python train.py --n_layer=16 --d_model=64 --n_head=2 --n_kv_head=2 --head_dim=64 --d_mlp=192 --vocab_size=2048 --activation="squared_relu" --norm="rmsnorm" --norm_place="pre" --norm_eps=1e-05 --positions="rope" --rope_base=10000.0 --rope_fraction=0.5 --qk_norm=true --attn_scale=0.133 --bias="none" --tie_embeddings=false --parallel_block=false --extras=["some layers without positions", "local attention windows", "gated attention", "capped logits"] --init="uniform" --init_std_qkv=0.0459 --init_std_o=0.0 --init_std_up=0.0459 --init_std_down=0.0 --optimizer="muon_variant" --lr=0.0106 --beta1=0.93 --weight_decay=0.008 --lr_head=0.00966 --warmup_steps=0 --schedule="wsd" --decay_fraction=0.552 --decay_shape="linear" --final_lr_fraction=0.0 --batch_tokens=[8192, 16384, 32768] --seq_len=2048 --doc_mask=true --train_tokens=104100000 --steps=6415 --dataset="wikipedia_en"
Each number is 50 + 10 x the weight over its row's rms, rounded and kept within 0 to 99. Layers, rows and columns count from 0. The size before them is the row's rms in percent of the matrix's.

# layer 10 attention value, 128x64, rms 0.508, rows 79-89, columns 0-63
100:58 42 37 37 48 62 31 70 50 60 46 70 72 44 57 46 66 33 50 46 55 50 51 39 34 53 51 49 44 36 38 40 54 53 26 36 66 56 45 58 68 52 48 63 49 41 60 52 62 54 52 55 54 48 41 61 44 51 44 52 45 58 54 56
083:55 53 30 54 50 46 39 38 50 45 52 44 33 54 55 55 37 36 39 49 39 75 60 67 52 45 65 44 58 57 45 47 61 46 44 61 69 29 42 65 53 54 60 66 71 53 44 61 54 44 39 45 41 55 44 47 51 54 47 59 53 31 42 52
098:56 52 57 49 45 56 54 45 46 49 58 61 33 83 49 54 54 49 58 48 39 54 60 50 43 51 34 50 21 28 46 44 35 63 34 50 54 39 51 51 56 57 46 37 47 47 62 62 61 57 48 46 57 50 55 67 54 35 50 55 46 53 30 54
100:51 48 53 61 44 62 40 42 52 46 44 58 57 43 51 41 51 73 35 48 62 46 37 41 61 59 40 70 55 43 56 42 36 62 60 47 57 44 49 59 49 39 47 39 31 44 45 39 47 60 43 42 18 47 51 55 50 64 45 36 62 63 56 43
103:62 45 50 54 51 47 45 44 45 59 56 39 40 61 22 50 62 34 62 61 44 45 37 46 57 64 45 33 59 67 46 57 44 54 65 53 46 44 41 57 54 40 42 43 66 59 54 57 44 40 59 57 67 58 59 30 48 42 58 55 53 43 73 43
098:56 46 46 45 50 33 59 64 49 40 38 43 65 55 68 43 48 43 51 44 60 63 58 60 55 53 50 33 46 66 64 50 44 40 44 61 51 38 62 55 48 54 53 52 61 48 38 63 69 39 47 64 39 51 48 59 46 70 43 55 20 44 61 46
100:62 33 43 41 62 42 63 52 53 48 55 63 50 33 56 44 61 51 27 43 58 56 59 29 61 41 46 54 41 57 70 41 38 37 45 47 45 42 45 63 48 31 53 50 56 54 49 65 70 43 54 34 50 50 52 40 60 49 50 39 45 63 60 47
105:63 58 57 53 37 52 50 50 60 60 71 52 48 46 52 50 48 36 48 34 56 49 51 54 31 28 36 46 49 61 31 61 46 61 41 35 68 44 40 51 61 62 57 51 49 50 44 43 60 54 55 61 41 52 36 59 50 41 48 69 38 50 58 27
107:52 65 70 40 37 50 65 49 52 61 46 55 54 41 54 42 57 60 43 58 54 58 33 57 52 53 50 63 52 49 39 52 62 50 47 43 70 40 46 28 34 23 45 40 38 52 41 41 47 50 51 60 53 37 44 66 44 57 58 44 44 65 53 35
096:66 58 56 48 26 41 44 33 63 44 63 54 49 44 60 38 38 49 34 51 62 66 48 54 59 51 62 37 40 51 54 49 64 47 44 41 59 44 57 40 43 79 36 36 37 56 66 49 55 48 52 44 33 57 40 56 47 57 49 49 47 41 45 52
101:55 48 67 72 50 44 48 49 57 48 56 45 43 45 42 45 36 51 46 38 60 50 44 64 45 36 51 52 63 47 55 46 50 62 52 32 67 47 49 46 52 45 53 38 36 63 42 33 30 63 41 55 35 53 49 54 60 73 44 68 41 66 55 43
# layer 10 attention output (transposed), 128x64, rms 0.32, rows 79-89, columns 0-63
111:72 45 61 72 63 53 41 46 28 60 61 54 40 60 29 61 64 54 50 38 48 46 68 49 60 54 37 30 53 47 56 33 45 50 46 50 53 46 66 43 40 50 41 59 50 64 49 50 55 56 49 48 48 39 45 57 36 56 57 50 55 44 54 68
083:41 42 67 49 45 55 42 66 58 48 47 62 69 35 56 58 40 42 47 31 47 26 32 43 52 67 35 43 61 46 52 44 41 44 41 55 49 49 54 40 47 44 49 37 47 40 51 54 49 54 74 51 45 43 61 49 46 35 45 46 51 48 58 24
091:64 45 46 58 40 41 33 37 43 52 53 50 53 45 51 46 52 54 52 56 44 32 48 39 55 69 56 55 67 65 72 53 61 51 55 63 52 48 52 57 44 60 45 57 59 45 45 43 51 28 64 33 61 40 49 49 56 73 55 40 39 57 73 49
091:43 38 45 50 58 55 64 35 45 55 49 45 62 57 65 41 80 38 56 49 47 54 66 53 32 55 50 53 64 60 52 55 51 30 44 56 52 48 47 57 58 53 53 52 57 71 55 61 65 59 53 76 69 56 44 50 51 50 39 57 43 52 51 61
104:51 56 52 45 40 44 55 65 53 39 42 64 44 40 63 59 40 62 45 58 41 53 54 65 41 39 61 52 32 52 50 66 49 62 46 45 26 41 63 34 47 58 50 44 30 32 32 57 49 57 39 38 35 59 47 55 55 57 51 49 53 63 59 39
098:36 36 48 50 53 56 46 66 51 62 62 60 45 42 39 54 36 49 41 50 32 45 45 40 48 45 59 58 59 34 47 28 64 55 51 55 34 72 55 28 48 37 48 41 60 52 55 40 33 67 51 48 44 41 53 51 46 51 36 56 68 54 43 53
108:43 45 39 58 71 52 69 39 44 57 56 57 66 52 61 54 56 63 48 67 37 56 57 53 49 63 50 43 51 31 43 38 53 48 57 63 53 63 58 33 61 70 45 43 43 54 42 39 33 62 46 65 45 47 58 47 38 62 52 54 57 35 41 62
102:61 45 61 46 55 74 41 63 42 47 52 57 36 61 47 41 37 45 60 54 49 26 47 59 60 58 52 44 52 44 63 54 58 49 48 58 56 51 48 44 38 54 59 46 55 40 54 35 69 50 51 50 43 53 55 61 21 43 44 28 49 58 60 69
108:51 28 51 60 50 65 51 35 47 41 48 44 39 51 50 65 54 40 52 56 48 51 67 51 52 51 55 43 46 49 62 60 55 41 47 41 55 47 34 63 70 47 75 57 65 56 39 44 43 52 52 56 57 56 43 44 39 56 28 40 49 68 26 45
095:48 38 64 62 57 50 34 55 63 62 51 36 43 43 61 45 47 47 55 54 38 43 64 45 42 70 39 51 63 28 64 55 38 48 59 55 51 53 38 65 42 35 43 49 52 44 53 41 57 50 49 63 57 48 64 49 57 35 35 49 64 67 48 67
092:43 55 38 29 48 72 43 46 49 59 46 43 43 54 50 33 57 40 54 38 47 53 63 42 46 51 49 59 53 54 45 67 44 41 41 56 49 53 43 58 56 60 67 42 56 36 49 40 76 63 58 49 57 44 45 53 34 39 30 38 59 40 39 66